python train.py --activation="swiglu" --norm_eps=1e-05 --positions="rope" --qk_norm=true --attn_scale=0.177 --init="normal" --init_std_qkv=0.0408 --init_std_o=0.0 --beta2=0.98 --lr_head=0.00741 --grad_clip=1.0 --warmup_steps=33 --schedule="wsd" --final_lr_fraction=0.0 --train_tokens=122400000
Each number is 200 + 40 x the weight over its row's rms, rounded and kept within 0 to 999. Layers, rows and columns count from 0. The size before them is the row's rms in percent of the matrix's.

# layer 3 attention query, 128x128, rms 0.267, rows 80-95,111-127, columns 64-127
081,231,203,188,216,211,215,241,224,195,140,210,210,214,152,155,208,235,206,166,180,227,199,254,219,215,223,196,191,210,119,240,189,268,233,267,124,245,274,207,188,187,302,151,260,208,168,304,192,166,213,187,201,220,173,184,256,247,227,242,183,154,245,214,226
086,223,196,147,196,184,134,246,215,141,234,217,182,198,181,256,153,188,146,189,252,147,208,206,197,144,189,222,187,184,239,132,173,180,202,207,170,214,122,210,214,232,147,200,180,144,162,153,163,164,162,172,197,236,136,235,230,162,165,237,276,240,238,246,184
093,213,286,191,153,197,201,165,214,144,133,191,194,216,225,292,179,216,172,230,240,166,156,142,190,207,245,146,174,219,200,206,224,182,185,208,186,187,247,168,192,164,114,171,187,167,165,202,202,216,217,138,244,173,207,168,195,244,170,226,165,240,232,61,212
098,162,158,236,185,256,161,205,277,259,166,209,143,242,132,189,213,228,170,255,195,238,268,185,231,193,186,249,251,217,205,156,187,191,179,161,130,217,134,223,148,176,201,165,282,198,202,202,215,271,223,203,245,243,198,209,168,173,204,163,189,176,254,222,280
099,239,198,248,189,253,216,191,249,165,227,215,209,155,149,191,165,172,313,201,104,96,170,254,191,223,205,118,200,195,196,137,163,162,193,206,179,165,200,193,210,214,188,169,198,244,221,162,274,252,216,223,241,154,148,193,165,203,252,216,264,227,147,213,269
121,219,172,197,244,220,269,135,239,197,153,184,161,189,182,171,165,150,230,153,189,227,145,205,262,186,232,215,257,192,224,186,266,258,245,182,200,276,229,204,231,142,222,210,208,235,180,264,184,216,186,220,214,217,101,246,234,226,211,187,195,164,197,220,193
103,186,136,176,139,188,212,167,201,202,197,158,154,191,211,209,215,190,151,247,222,200,234,179,181,229,143,223,278,198,102,176,199,193,152,191,176,174,221,186,248,211,243,205,272,174,100,216,200,215,218,228,196,205,142,255,261,219,113,178,165,240,186,214,138
097,285,228,230,231,223,263,154,146,145,192,192,158,218,187,188,250,152,249,173,189,223,199,266,206,227,156,200,245,215,259,192,197,304,180,203,239,196,243,194,232,239,172,234,168,220,254,219,202,202,197,140,155,218,197,268,255,179,207,165,245,291,213,194,219
103,198,180,193,213,158,191,214,127,248,226,181,141,182,182,257,211,212,138,185,261,171,178,191,172,253,183,144,177,170,224,185,323,173,224,182,164,217,203,210,250,150,211,243,156,217,230,190,234,197,179,178,233,232,171,164,164,176,199,252,159,233,224,175,269
102,236,159,177,228,252,222,243,173,241,178,113,225,141,168,153,252,149,165,205,202,174,203,166,218,142,138,194,179,173,138,190,171,243,204,268,198,185,225,190,155,126,149,129,137,171,234,219,187,194,177,217,179,168,282,210,226,227,208,153,221,211,204,254,257
087,230,194,221,272,214,191,231,249,175,183,180,196,188,134,228,238,231,158,171,210,160,193,260,216,210,102,171,151,170,223,201,213,203,238,150,288,205,121,187,237,157,262,218,209,224,158,213,220,124,223,184,186,193,179,189,222,179,173,180,137,189,230,230,187
092,139,186,227,209,146,191,238,167,189,156,154,286,179,143,273,156,243,231,291,182,260,218,177,192,180,205,285,213,162,192,275,285,176,162,196,271,181,162,247,213,173,153,174,175,227,231,181,238,171,281,229,162,189,158,227,174,177,139,163,230,199,176,107,222
109,226,218,164,181,187,224,105,269,163,202,170,229,163,198,139,170,204,138,255,180,304,170,234,261,223,249,240,175,196,217,193,247,200,211,195,178,216,118,133,166,204,226,203,214,233,183,196,216,233,235,219,203,256,283,216,250,183,184,232,147,202,174,230,128
100,231,201,168,216,236,235,217,216,166,214,234,181,211,170,235,171,245,180,188,188,172,225,164,159,163,104,198,229,198,245,175,168,219,186,182,195,163,119,176,237,195,182,169,230,224,236,236,252,138,215,227,110,169,138,175,205,178,165,257,232,246,192,233,183
098,218,212,199,210,156,173,188,228,180,179,157,101,236,253,204,198,211,174,196,145,179,196,192,152,128,162,157,221,105,224,212,190,264,210,215,153,147,193,187,191,193,291,118,294,214,193,176,275,219,190,164,231,184,180,164,203,267,195,179,213,224,162,203,202
100,166,171,203,166,200,256,143,187,179,174,213,148,212,150,199,222,216,219,156,186,195,158,140,164,237,178,200,229,230,160,230,232,187,144,120,152,199,172,144,215,171,169,245,213,240,194,242,216,287,147,150,177,162,131,188,202,149,208,229,232,232,168,178,174
081,264,171,233,163,198,171,178,277,239,156,196,183,168,160,156,183,202,154,173,208,231,208,223,269,241,172,179,198,172,189,163,173,225,165,202,210,217,193,183,140,177,240,262,211,164,130,243,176,173,202,163,246,251,158,151,198,175,239,175,192,185,229,268,253
094,265,200,290,255,220,270,214,236,157,249,127,178,210,275,170,225,188,198,161,215,262,224,222,185,218,221,216,222,195,185,192,141,180,170,170,128,183,206,168,226,236,210,172,195,230,184,203,184,227,286,167,154,213,184,215,260,271,249,249,144,186,211,193,263
105,176,210,206,232,168,243,167,202,212,146,204,191,214,249,208,247,166,175,282,254,183,158,182,242,155,237,135,115,181,165,195,211,220,180,180,104,212,227,201,259,196,204,183,169,164,243,174,179,226,245,228,286,264,175,175,209,154,179,184,229,296,208,202,201
101,184,189,204,183,192,186,190,173,175,224,166,88,284,159,220,225,330,235,190,181,215,239,205,275,247,119,131,236,204,178,201,191,196,162,150,175,150,213,246,140,299,213,235,241,232,271,194,211,248,240,235,238,215,177,97,232,209,160,172,183,231,201,156,225
108,157,201,170,213,134,198,264,156,218,76,181,147,238,226,245,209,198,203,206,136,296,249,179,244,158,155,196,152,168,215,216,207,248,215,200,179,184,188,196,150,156,214,189,221,155,291,203,179,213,172,237,154,229,251,231,216,121,128,178,223,189,235,190,233
108,237,273,223,200,170,216,218,219,216,190,177,244,285,247,146,168,238,250,145,230,188,174,204,184,217,220,164,133,149,228,151,203,228,190,204,174,143,201,227,199,252,171,159,202,229,225,152,240,151,214,244,269,278,257,250,225,220,149,201,134,226,137,169,187
098,228,166,198,220,251,149,101,157,145,191,175,179,168,161,107,253,158,305,174,167,219,173,215,236,238,229,167,214,170,147,188,166,188,234,251,194,251,234,204,253,204,166,196,204,226,198,199,209,200,241,180,294,260,210,146,228,200,262,214,176,166,166,220,197
100,195,207,251,161,180,260,192,187,236,180,174,136,157,119,237,174,159,148,161,183,167,222,222,142,168,290,188,218,231,170,222,161,190,158,123,192,227,211,164,230,240,174,214,188,223,112,231,96,200,174,225,229,228,213,186,179,208,157,260,258,181,195,156,225
078,220,182,253,277,198,220,197,229,229,164,178,205,194,223,213,223,118,173,181,206,259,160,219,210,150,154,201,261,278,200,245,248,151,219,210,195,218,181,212,199,231,181,222,70,204,198,159,179,218,201,243,187,263,202,198,219,214,266,189,257,156,197,189,296
123,241,134,278,184,219,207,187,219,181,245,188,248,200,186,183,204,126,245,220,228,244,192,166,183,235,246,167,201,240,208,272,186,116,207,185,233,223,233,207,227,132,204,260,157,236,191,272,240,224,203,217,179,192,240,292,196,226,248,176,180,150,194,154,197
108,231,254,212,231,182,250,190,233,228,206,164,220,176,255,254,201,259,250,202,167,232,257,222,184,168,229,199,219,164,237,173,186,100,191,179,130,172,185,255,195,181,232,118,229,267,162,149,265,241,192,167,167,150,142,184,211,158,176,176,175,86,171,167,254
108,185,165,246,168,155,148,208,334,200,182,255,206,215,216,222,183,187,167,208,240,131,220,228,196,147,89,133,114,198,287,203,199,131,233,261,180,161,204,265,204,195,232,207,203,104,181,200,211,202,198,199,185,186,214,247,186,236,168,204,129,229,220,206,192
125,103,165,167,136,189,153,180,85,149,154,185,235,206,208,235,178,247,182,198,271,129,210,267,165,192,198,199,248,266,249,199,188,229,193,257,180,164,169,140,155,206,196,166,240,222,230,200,159,262,179,261,215,198,152,239,172,265,245,199,149,203,181,161,166
100,216,232,221,213,152,240,233,201,251,151,250,205,263,192,147,233,247,237,176,153,168,105,226,261,234,239,186,197,194,184,240,238,199,215,242,143,149,208,169,161,177,271,148,171,211,217,203,181,153,232,248,207,188,185,287,129,153,186,210,217,225,185,240,140
113,236,197,174,199,216,239,218,281,256,198,173,186,255,204,236,162,230,219,213,176,219,282,231,191,158,118,184,209,208,200,250,132,228,202,177,251,195,160,251,269,218,181,225,273,189,242,254,179,249,211,256,163,164,242,178,161,124,215,220,222,232,263,256,206
098,190,229,259,224,158,243,172,240,249,186,192,178,206,157,247,175,211,209,130,186,180,226,259,186,193,231,224,247,181,232,256,222,170,222,201,243,211,144,177,238,208,257,166,208,192,139,138,211,272,263,202,183,224,174,247,182,199,116,189,137,171,156,161,138
098,203,129,198,261,193,210,225,159,234,190,215,214,114,171,202,257,147,138,231,269,209,166,187,148,150,159,205,180,252,177,198,172,256,247,234,163,151,259,217,240,141,233,194,170,161,200,161,195,176,277,194,265,98,184,216,255,149,116,215,184,291,233,217,257
# layer 3 attention key, 64x128, rms 0.295, rows 47-63, columns 64-127
119,193,196,194,176,191,217,218,197,226,207,116,201,131,194,208,242,179,253,214,232,238,295,220,247,275,182,216,193,272,227,183,228,232,191,284,201,269,219,211,203,209,186,236,201,233,208,247,165,197,184,195,184,184,230,160,221,138,273,267,227,208,227,212,204
072,189,170,170,241,195,209,161,212,196,235,171,253,185,122,169,201,199,94,145,273,179,158,224,246,280,80,174,211,175,267,167,195,256,225,236,250,219,207,249,214,127,141,173,234,217,170,213,235,150,194,205,188,177,190,213,217,186,205,242,164,196,211,182,176
074,217,197,323,210,263,261,232,215,264,153,197,175,131,221,205,134,236,166,200,111,222,196,256,181,200,198,218,187,186,168,191,193,159,208,197,234,143,188,234,153,198,189,108,145,210,318,173,275,209,235,255,185,217,226,206,152,192,248,135,218,155,180,198,198
087,216,192,180,178,266,225,173,191,188,234,197,190,175,138,101,152,286,263,96,235,186,155,169,207,262,182,199,280,166,220,286,235,188,219,228,169,242,209,96,240,172,218,102,181,241,189,164,233,165,209,235,237,238,181,184,207,201,266,176,107,163,263,209,162
088,158,231,137,236,188,200,215,138,208,200,173,204,244,225,205,246,219,227,206,205,192,259,118,220,161,215,253,196,186,217,199,224,193,238,133,186,194,299,197,183,186,202,186,153,220,173,213,218,160,150,206,219,159,250,207,198,144,128,283,184,252,166,113,149
086,128,232,184,256,178,192,215,140,161,199,210,126,241,203,199,165,213,208,159,238,117,204,261,259,259,188,122,241,231,241,234,190,226,177,180,227,168,201,206,191,197,187,239,244,168,218,139,169,177,194,230,177,312,200,219,167,216,291,140,131,179,245,149,180
099,203,116,191,172,248,235,113,143,221,192,174,189,197,287,155,250,257,192,96,231,171,217,202,178,209,198,195,270,210,194,237,247,253,143,252,193,232,272,156,177,224,282,187,121,154,175,233,205,177,243,224,225,193,259,204,213,271,230,194,272,129,119,183,221
092,202,192,147,230,180,124,242,105,167,184,235,237,180,228,171,229,201,225,165,144,115,200,227,203,154,250,114,224,146,316,221,173,173,202,185,216,240,197,196,213,198,125,160,188,174,169,216,153,180,251,178,228,173,241,233,175,204,330,197,241,165,224,125,195
079,241,103,273,226,219,216,213,239,186,268,196,217,200,279,185,164,136,202,219,231,280,182,211,149,183,223,218,273,252,132,197,212,176,234,192,193,250,163,178,155,279,124,233,234,198,214,181,267,197,163,157,212,221,187,166,178,216,170,244,241,177,206,193,179
080,192,69,235,197,149,223,265,213,186,231,207,171,161,241,254,116,227,233,177,194,240,221,202,300,101,205,228,136,207,240,143,199,240,203,269,184,216,248,159,182,189,141,248,222,190,250,217,227,199,207,299,238,246,232,196,198,205,211,218,173,258,159,213,221
091,181,260,212,201,144,173,194,222,188,212,203,217,179,295,201,146,265,261,145,165,211,142,98,173,158,226,221,124,162,189,146,239,178,158,244,158,174,147,192,216,228,199,166,188,248,248,157,216,202,185,232,255,205,145,172,224,221,215,127,207,161,217,168,171
084,288,210,210,274,225,167,239,257,218,197,164,246,234,232,237,212,222,194,225,182,184,203,263,240,228,233,214,239,155,171,211,211,169,231,237,169,225,220,214,265,208,194,246,204,206,160,206,226,163,180,255,182,129,219,173,283,196,170,231,210,217,231,229,167
081,233,197,199,209,154,263,229,166,170,197,273,190,211,238,205,247,245,235,171,141,182,235,161,117,147,217,223,227,244,239,104,192,210,216,125,228,147,237,208,191,228,201,225,148,201,205,213,170,156,225,198,283,159,265,237,182,241,194,163,188,228,218,212,261
089,184,171,280,221,195,202,238,226,182,279,232,284,193,182,185,267,236,174,211,202,239,164,257,152,135,171,166,266,119,179,166,217,171,166,182,222,226,193,167,228,166,199,153,213,207,146,153,200,165,254,192,267,187,239,199,240,212,141,179,235,174,281,196,159
088,197,139,192,119,250,252,132,187,243,229,199,209,185,265,139,214,232,197,319,227,146,177,186,185,238,173,185,193,183,137,240,213,176,199,174,170,298,234,173,200,170,227,210,219,217,210,138,231,179,238,173,226,213,227,224,246,251,235,180,136,226,288,265,193
085,246,222,244,210,149,151,204,200,235,167,274,189,214,203,179,228,203,198,232,230,214,161,206,221,225,270,213,243,223,234,255,203,177,183,253,141,186,151,189,134,166,178,191,221,204,234,142,252,187,104,252,267,229,227,169,160,180,243,174,187,177,224,130,149
088,203,154,193,179,219,188,194,264,164,142,213,188,143,216,254,204,142,178,211,260,193,184,121,179,183,174,261,223,182,169,171,176,254,209,237,178,245,178,172,227,148,244,228,185,166,189,200,185,176,193,222,178,204,201,242,182,290,182,171,225,265,217,213,181
# layer 3 attention value, 64x128, rms 0.386, rows 32-51, columns 64-127
065,204,148,152,249,265,195,123,182,251,218,216,224,237,149,134,173,222,264,187,306,197,186,189,204,188,212,176,147,274,169,229,204,224,201,220,247,182,166,237,315,216,212,219,126,196,244,141,156,266,267,160,204,177,263,145,219,154,185,270,258,245,198,191,229
073,178,215,235,167,253,184,239,110,138,209,183,237,187,170,236,148,179,191,210,139,190,198,151,194,166,150,124,184,172,146,211,161,170,150,243,208,241,253,224,213,192,210,276,194,234,234,235,222,170,279,237,274,225,207,207,224,141,236,168,224,166,204,166,147
069,142,146,239,124,125,230,183,208,206,163,210,248,167,211,201,247,156,197,166,188,192,239,182,309,221,157,235,236,205,175,295,250,213,237,199,136,215,140,58,137,213,206,222,163,143,170,229,141,164,235,221,205,161,202,216,184,219,187,130,134,150,198,207,172
068,170,187,181,217,232,249,237,254,224,226,249,183,175,148,310,208,187,174,217,187,162,131,285,158,191,221,164,167,123,186,195,216,144,187,168,159,204,134,168,223,173,206,162,143,211,211,115,198,131,216,224,108,178,171,154,156,179,184,150,174,143,224,245,160
065,242,255,207,192,244,245,230,253,254,187,197,261,187,223,258,161,132,243,216,242,197,198,145,214,225,213,174,221,179,194,186,155,152,172,268,158,179,233,229,121,145,122,249,195,222,112,126,221,234,241,278,275,194,192,255,269,165,197,186,213,204,151,250,189
070,224,259,274,212,232,285,232,169,186,149,198,169,180,110,237,192,128,225,98,228,256,204,175,239,161,278,243,177,267,182,145,171,198,142,186,173,167,131,150,198,235,212,212,162,143,155,245,238,260,202,194,220,180,159,167,207,173,196,253,230,192,175,200,134
073,114,228,242,171,196,185,254,168,242,224,113,288,180,245,223,135,207,122,244,196,149,241,178,213,223,157,252,225,167,214,234,223,232,167,194,203,236,143,202,178,156,184,235,212,155,201,202,188,238,235,183,196,220,271,287,216,178,171,131,199,195,174,185,302
062,171,239,226,232,197,219,203,182,268,179,192,213,258,222,202,205,226,176,185,251,172,176,247,211,192,106,180,281,328,169,213,215,219,193,145,181,202,190,203,207,275,166,179,176,217,228,132,161,231,260,254,216,235,190,140,227,161,257,197,159,137,216,188,188
066,178,216,203,160,244,230,93,120,201,201,194,167,181,273,170,247,190,191,232,172,203,149,232,155,163,162,205,221,187,272,275,130,211,221,218,225,164,202,201,230,186,268,121,308,155,170,250,173,218,174,217,145,230,210,224,231,240,222,243,254,182,191,166,171
071,150,265,242,206,212,157,233,232,143,253,167,205,192,207,89,307,233,258,241,219,238,260,229,225,245,190,212,210,197,185,230,204,299,188,265,243,239,181,184,190,156,134,217,225,198,270,196,246,156,159,191,253,189,195,205,242,178,136,244,183,173,242,181,83
067,194,220,180,175,152,244,270,213,195,178,228,188,184,215,284,187,218,160,199,276,218,213,293,163,147,148,205,146,236,218,213,216,194,169,180,87,259,238,199,179,177,262,201,174,297,180,196,187,220,180,235,147,168,199,238,196,195,198,257,184,186,155,164,213
066,155,219,206,168,261,304,142,126,184,273,193,116,108,157,203,217,137,180,203,155,237,218,251,214,283,127,202,163,150,177,137,161,207,212,209,211,220,201,171,284,247,204,238,210,194,160,206,171,233,153,206,171,195,202,239,118,197,190,233,196,224,262,200,151
062,152,199,195,268,204,206,216,172,159,240,188,216,206,220,179,190,167,165,181,303,221,116,207,269,199,235,250,221,197,234,199,166,214,219,213,155,176,227,157,246,169,225,203,296,191,202,136,149,179,192,172,221,238,196,223,234,263,244,222,204,221,140,233,220
072,205,199,220,159,193,218,228,251,192,134,228,165,191,235,214,238,177,263,184,132,207,182,214,193,166,209,223,182,159,209,189,200,160,189,158,224,177,228,184,290,279,192,209,238,207,230,207,195,165,229,204,218,239,129,185,237,287,143,155,215,184,174,188,187
068,205,189,223,165,273,175,240,255,227,132,205,146,244,203,208,118,257,288,277,148,207,170,187,244,254,211,203,270,202,110,186,230,192,201,154,225,257,153,222,219,272,203,197,146,177,137,223,138,170,151,156,203,212,148,179,217,152,238,210,177,222,245,199,242
065,282,160,219,130,267,194,165,238,299,277,197,223,267,239,156,166,218,158,285,144,234,198,246,192,178,205,173,160,237,225,229,140,173,205,250,194,215,202,150,197,166,172,206,259,227,265,201,258,145,268,155,171,181,201,201,243,254,220,162,258,202,215,205,172
065,173,187,211,228,158,134,182,203,227,214,189,229,110,217,272,228,261,267,178,190,215,198,154,191,172,189,171,159,152,232,119,145,126,182,222,244,235,229,225,205,199,126,196,137,220,228,162,280,190,200,242,200,223,208,227,170,233,218,227,201,198,174,160,234
074,156,274,146,130,235,158,216,242,227,209,183,140,207,217,227,248,273,261,141,194,158,189,242,164,218,255,142,161,171,230,225,215,171,287,222,112,206,128,235,146,128,211,204,171,157,146,151,221,202,217,289,160,192,211,215,222,194,257,152,237,186,232,197,250
062,131,166,194,197,200,173,252,180,251,210,176,115,201,208,181,110,206,196,217,117,190,145,199,202,168,175,188,153,142,237,249,210,261,190,197,213,224,232,196,173,95,126,244,175,229,137,259,185,249,198,153,192,185,225,144,110,231,220,139,178,189,181,230,170
074,217,168,213,141,219,269,142,92,228,179,249,248,202,129,152,240,173,162,144,150,181,193,194,208,139,190,180,167,223,159,164,232,205,211,152,175,270,196,223,216,189,242,154,203,255,214,194,196,165,222,200,159,174,161,213,238,224,164,274,247,218,155,236,192
# layer 3 attention output (transposed), 128x128, rms 0.541, rows 64-83,96-114, columns 64-127
070,184,186,262,131,242,203,147,187,88,182,149,166,132,231,202,157,213,260,225,265,206,174,157,200,266,117,177,159,183,156,220,234,224,219,222,234,144,200,198,199,189,191,218,179,184,266,257,125,212,206,193,216,205,188,176,290,181,157,204,238,199,218,131,132
085,258,179,126,172,206,152,238,235,87,220,232,251,173,240,182,151,156,228,128,195,180,158,285,229,190,200,148,186,243,281,164,139,213,260,231,191,224,192,231,211,176,192,194,181,157,187,168,124,131,75,197,222,268,116,229,180,197,245,195,213,130,201,259,214
078,215,156,238,287,150,173,266,215,266,231,190,178,215,213,210,171,242,259,177,200,223,232,253,253,226,185,226,303,223,238,198,236,250,196,225,200,200,241,252,167,233,186,128,154,86,180,109,245,305,215,244,192,153,236,167,178,199,220,169,161,216,160,251,220
079,175,232,252,312,176,209,160,181,233,178,220,263,193,209,271,209,222,253,208,130,221,167,233,144,175,259,226,223,161,283,232,207,213,157,212,139,202,142,126,126,218,221,182,242,208,295,199,182,223,212,212,152,174,174,235,229,195,225,237,219,278,217,190,177
077,205,148,207,200,230,220,205,218,107,186,278,133,219,213,215,140,208,216,233,174,157,193,187,183,225,218,206,251,223,207,148,212,199,140,130,193,173,229,126,220,203,174,183,202,94,196,204,207,222,167,277,195,152,195,180,97,156,191,169,85,204,182,195,199
078,259,142,158,303,235,225,198,103,183,193,277,177,163,187,216,234,140,183,185,235,109,265,151,230,213,209,174,95,218,200,175,195,246,231,164,197,236,255,156,188,157,244,180,236,232,248,254,127,147,194,193,242,155,174,184,215,143,173,107,156,233,195,206,174
081,263,232,225,265,214,195,176,202,224,170,183,129,216,236,170,179,192,243,229,151,197,168,216,184,133,199,149,169,233,217,203,200,188,265,234,195,212,215,197,194,208,236,163,141,154,225,106,297,197,258,179,241,166,283,200,97,205,256,186,216,150,154,197,211
077,192,236,231,111,212,229,235,222,217,173,193,207,223,199,248,186,156,280,200,242,243,218,225,184,315,164,157,239,134,189,224,255,180,165,237,230,142,264,217,167,178,191,217,185,189,162,192,195,150,237,244,209,187,274,244,236,239,129,223,174,182,233,217,84
076,284,186,137,273,195,200,182,207,229,207,176,289,164,198,167,208,197,236,180,206,195,257,197,238,207,237,239,237,172,144,236,165,129,202,235,253,172,212,190,138,206,261,244,240,154,242,221,127,143,199,143,161,184,203,116,163,222,151,201,211,189,245,193,243
075,188,120,112,194,150,233,231,201,239,173,241,218,247,191,212,175,212,182,202,217,167,189,154,120,242,154,226,230,202,126,196,231,196,179,185,75,242,219,113,212,250,187,156,244,220,212,150,232,179,134,238,198,230,170,192,214,260,182,220,259,186,225,209,253
073,165,261,188,223,225,177,187,290,154,194,236,168,258,247,282,225,162,142,167,154,197,136,167,203,132,230,254,153,178,214,204,226,206,199,195,227,215,186,170,177,169,212,167,118,204,251,223,169,163,155,193,254,192,172,226,150,225,205,233,211,196,274,193,194
075,210,139,195,173,165,280,131,240,247,233,243,183,211,148,106,194,206,224,230,218,218,194,254,196,119,123,151,226,210,275,189,184,217,213,191,210,205,203,156,266,173,171,285,237,208,214,127,140,221,216,224,214,209,173,203,185,124,194,164,272,233,164,180,174
076,198,156,172,232,168,264,175,219,198,230,239,169,241,179,168,267,206,247,169,135,220,139,162,158,252,123,199,168,141,177,286,200,192,193,234,161,179,310,234,212,204,205,193,186,180,201,164,247,158,216,171,246,194,259,248,205,281,217,264,217,192,223,173,192
079,214,198,221,190,156,156,224,147,201,229,293,205,197,137,154,195,253,177,103,242,176,277,169,210,217,300,160,262,165,196,236,261,195,103,172,149,170,165,150,223,230,246,219,224,220,257,238,238,169,214,234,256,165,155,203,192,178,164,243,159,231,259,240,166
074,211,183,182,191,244,250,205,186,181,166,195,209,117,121,193,232,162,233,208,118,178,158,142,198,172,167,175,225,151,133,216,161,243,210,235,181,180,111,232,153,127,171,267,196,203,231,265,262,191,212,259,223,274,171,202,239,217,183,198,220,233,202,236,130
073,178,235,219,225,199,154,156,157,116,243,188,162,258,251,276,263,242,240,153,225,232,205,200,237,161,257,225,237,204,225,235,178,221,213,245,201,279,186,177,211,245,175,153,237,187,188,190,263,181,134,183,129,205,180,185,250,214,183,303,187,191,117,204,209
076,135,286,182,164,191,233,205,230,203,190,169,261,214,297,141,199,163,221,207,199,197,191,279,146,156,205,229,146,237,252,113,199,189,221,232,159,166,174,313,134,203,214,149,155,229,173,218,242,234,200,165,149,233,180,172,179,143,263,188,206,196,179,104,262
084,163,280,244,205,269,172,208,140,181,175,251,259,189,211,210,148,282,238,193,226,252,211,252,261,268,204,196,172,255,250,195,164,195,214,275,159,234,187,148,164,166,214,169,196,213,202,132,260,138,199,180,184,231,168,197,202,128,239,208,171,224,231,185,229
073,246,115,180,218,220,208,198,142,212,140,235,159,156,181,194,224,186,202,209,276,213,173,200,251,174,135,151,135,133,149,107,95,179,247,202,251,192,233,198,174,230,237,155,227,129,115,161,187,174,170,200,204,203,150,234,251,210,163,267,207,237,216,272,222
080,227,238,197,167,180,238,177,154,175,141,180,198,184,242,202,229,168,261,193,179,214,231,219,213,159,232,132,190,157,288,249,263,227,215,136,254,209,239,142,149,213,279,172,238,185,262,200,138,131,159,241,194,183,222,205,174,209,205,206,251,247,209,154,227
075,186,230,201,144,170,206,245,272,234,177,224,238,203,190,213,206,143,191,190,142,157,209,206,215,221,257,253,225,203,272,186,244,151,242,173,222,206,168,158,247,219,249,227,229,255,128,151,287,201,158,204,193,214,207,240,120,205,262,238,197,181,206,228,217
074,169,228,195,224,210,262,213,176,292,248,241,194,189,201,196,259,207,206,232,197,199,247,135,190,186,235,224,182,174,147,237,218,242,249,177,198,164,231,200,263,232,215,189,222,218,207,208,243,197,191,204,223,135,223,242,217,243,109,202,193,221,218,183,170
069,155,218,271,202,233,198,140,168,148,205,185,186,190,214,251,221,192,168,148,229,162,198,166,111,266,224,223,150,170,156,166,150,158,139,179,234,169,220,146,189,156,193,185,205,254,250,274,147,123,270,97,175,185,235,197,208,208,183,184,208,244,229,152,159
069,208,174,182,188,225,295,262,158,140,251,193,187,218,183,120,190,244,182,123,238,200,289,171,229,171,133,184,201,269,102,271,195,241,203,141,238,254,187,240,240,209,138,192,162,170,201,216,184,177,187,157,198,211,207,232,212,237,158,202,199,98,193,196,180
074,106,252,235,160,200,212,255,186,195,155,180,205,218,156,176,263,197,134,188,207,160,263,209,156,190,200,134,240,238,165,244,178,141,165,222,192,209,188,264,247,200,168,140,152,243,192,193,183,231,196,211,174,161,233,189,228,188,169,173,272,223,242,212,195
072,138,203,235,123,169,248,167,172,188,211,160,222,218,136,185,210,262,182,203,239,257,93,213,126,230,125,212,200,140,227,322,225,200,207,193,249,150,172,169,224,213,177,179,190,196,239,161,166,232,264,165,134,239,238,172,188,284,235,245,202,204,193,221,140
062,173,218,128,199,187,187,254,235,194,196,287,240,219,151,197,155,270,223,153,228,188,190,277,205,221,217,212,237,222,217,194,187,105,182,195,181,158,141,211,167,221,213,267,206,187,247,235,234,195,103,180,167,219,203,179,283,164,162,271,136,222,175,241,182
065,140,222,170,221,176,189,180,214,223,220,187,178,136,229,243,188,315,111,150,191,253,204,191,212,201,251,248,207,216,269,138,134,266,202,151,207,262,142,186,204,231,126,182,140,227,209,242,187,258,213,196,151,215,232,246,215,208,265,239,130,212,218,178,230
066,146,235,192,216,111,163,249,215,234,217,170,170,219,127,242,194,266,207,231,145,185,130,169,172,227,80,175,105,249,155,112,162,195,251,166,193,234,203,223,167,173,222,206,116,199,143,175,293,236,197,185,185,150,197,176,155,151,271,180,184,166,181,238,225
072,273,242,203,193,209,146,193,235,179,176,123,174,119,187,218,194,208,230,266,141,208,177,150,213,183,232,174,206,179,195,142,122,163,298,194,284,93,191,226,282,135,236,261,140,153,186,167,84,250,192,181,204,209,146,216,203,204,284,170,197,190,201,212,184
068,238,152,178,178,160,189,162,125,161,101,206,258,184,265,166,182,187,260,195,204,230,214,207,215,153,208,250,171,186,189,164,161,170,214,200,242,223,206,208,192,182,220,117,133,162,223,181,184,206,164,179,205,162,212,164,216,193,168,178,196,209,190,134,282
070,231,228,207,214,181,183,212,255,162,150,168,250,256,165,216,250,183,198,214,217,201,178,175,201,256,238,282,218,197,153,230,139,206,176,186,268,161,146,177,160,250,263,82,180,170,158,173,212,190,171,190,193,229,208,202,281,195,186,213,213,187,168,240,233
063,149,231,243,190,266,210,150,149,181,160,225,305,180,226,169,152,141,122,260,220,122,233,223,199,251,173,192,113,208,183,180,182,186,247,175,194,268,159,191,227,167,200,198,196,196,158,187,206,234,335,182,179,190,203,204,205,161,200,180,268,187,174,204,174
068,175,221,185,268,192,170,177,219,240,215,172,201,211,246,175,171,176,168,297,211,197,225,220,261,142,166,183,181,205,208,160,133,218,282,220,315,179,263,248,182,137,180,210,165,228,189,145,188,177,152,166,177,176,180,240,225,170,225,215,232,213,166,222,284
066,266,145,146,207,135,180,220,201,210,232,113,265,237,212,161,163,204,156,206,277,167,131,113,221,169,276,194,230,190,209,296,145,237,173,203,168,154,201,134,175,251,199,133,187,208,233,252,223,247,177,178,187,203,138,263,170,187,258,210,189,228,149,176,246
073,167,201,225,237,156,288,286,196,209,155,212,280,136,163,207,221,155,167,208,174,200,158,247,209,274,148,179,210,178,226,222,220,251,158,245,232,220,176,221,134,153,211,233,159,194,217,161,107,276,201,157,266,190,223,233,174,102,258,99,290,189,210,233,196
072,241,200,251,210,203,211,216,197,245,158,198,173,224,159,210,182,229,182,201,217,167,175,158,179,245,180,151,327,163,224,227,217,176,109,95,170,184,243,147,262,127,153,247,212,255,266,220,145,202,141,185,191,167,235,300,226,228,182,197,201,191,214,227,138
069,219,132,201,233,199,223,194,186,178,234,263,181,162,193,188,187,148,151,162,206,180,226,189,179,183,186,281,251,162,167,263,203,201,224,196,167,210,245,146,254,220,116,176,172,181,126,216,141,192,192,200,212,196,196,130,162,208,213,267,251,167,213,220,145
064,196,201,244,232,213,166,234,279,154,259,232,231,166,222,217,174,247,193,141,201,220,204,236,224,167,270,155,257,243,200,179,237,203,131,163,143,243,140,209,169,198,197,229,216,198,277,213,164,183,193,148,199,208,180,206,143,156,226,171,224,246,195,219,284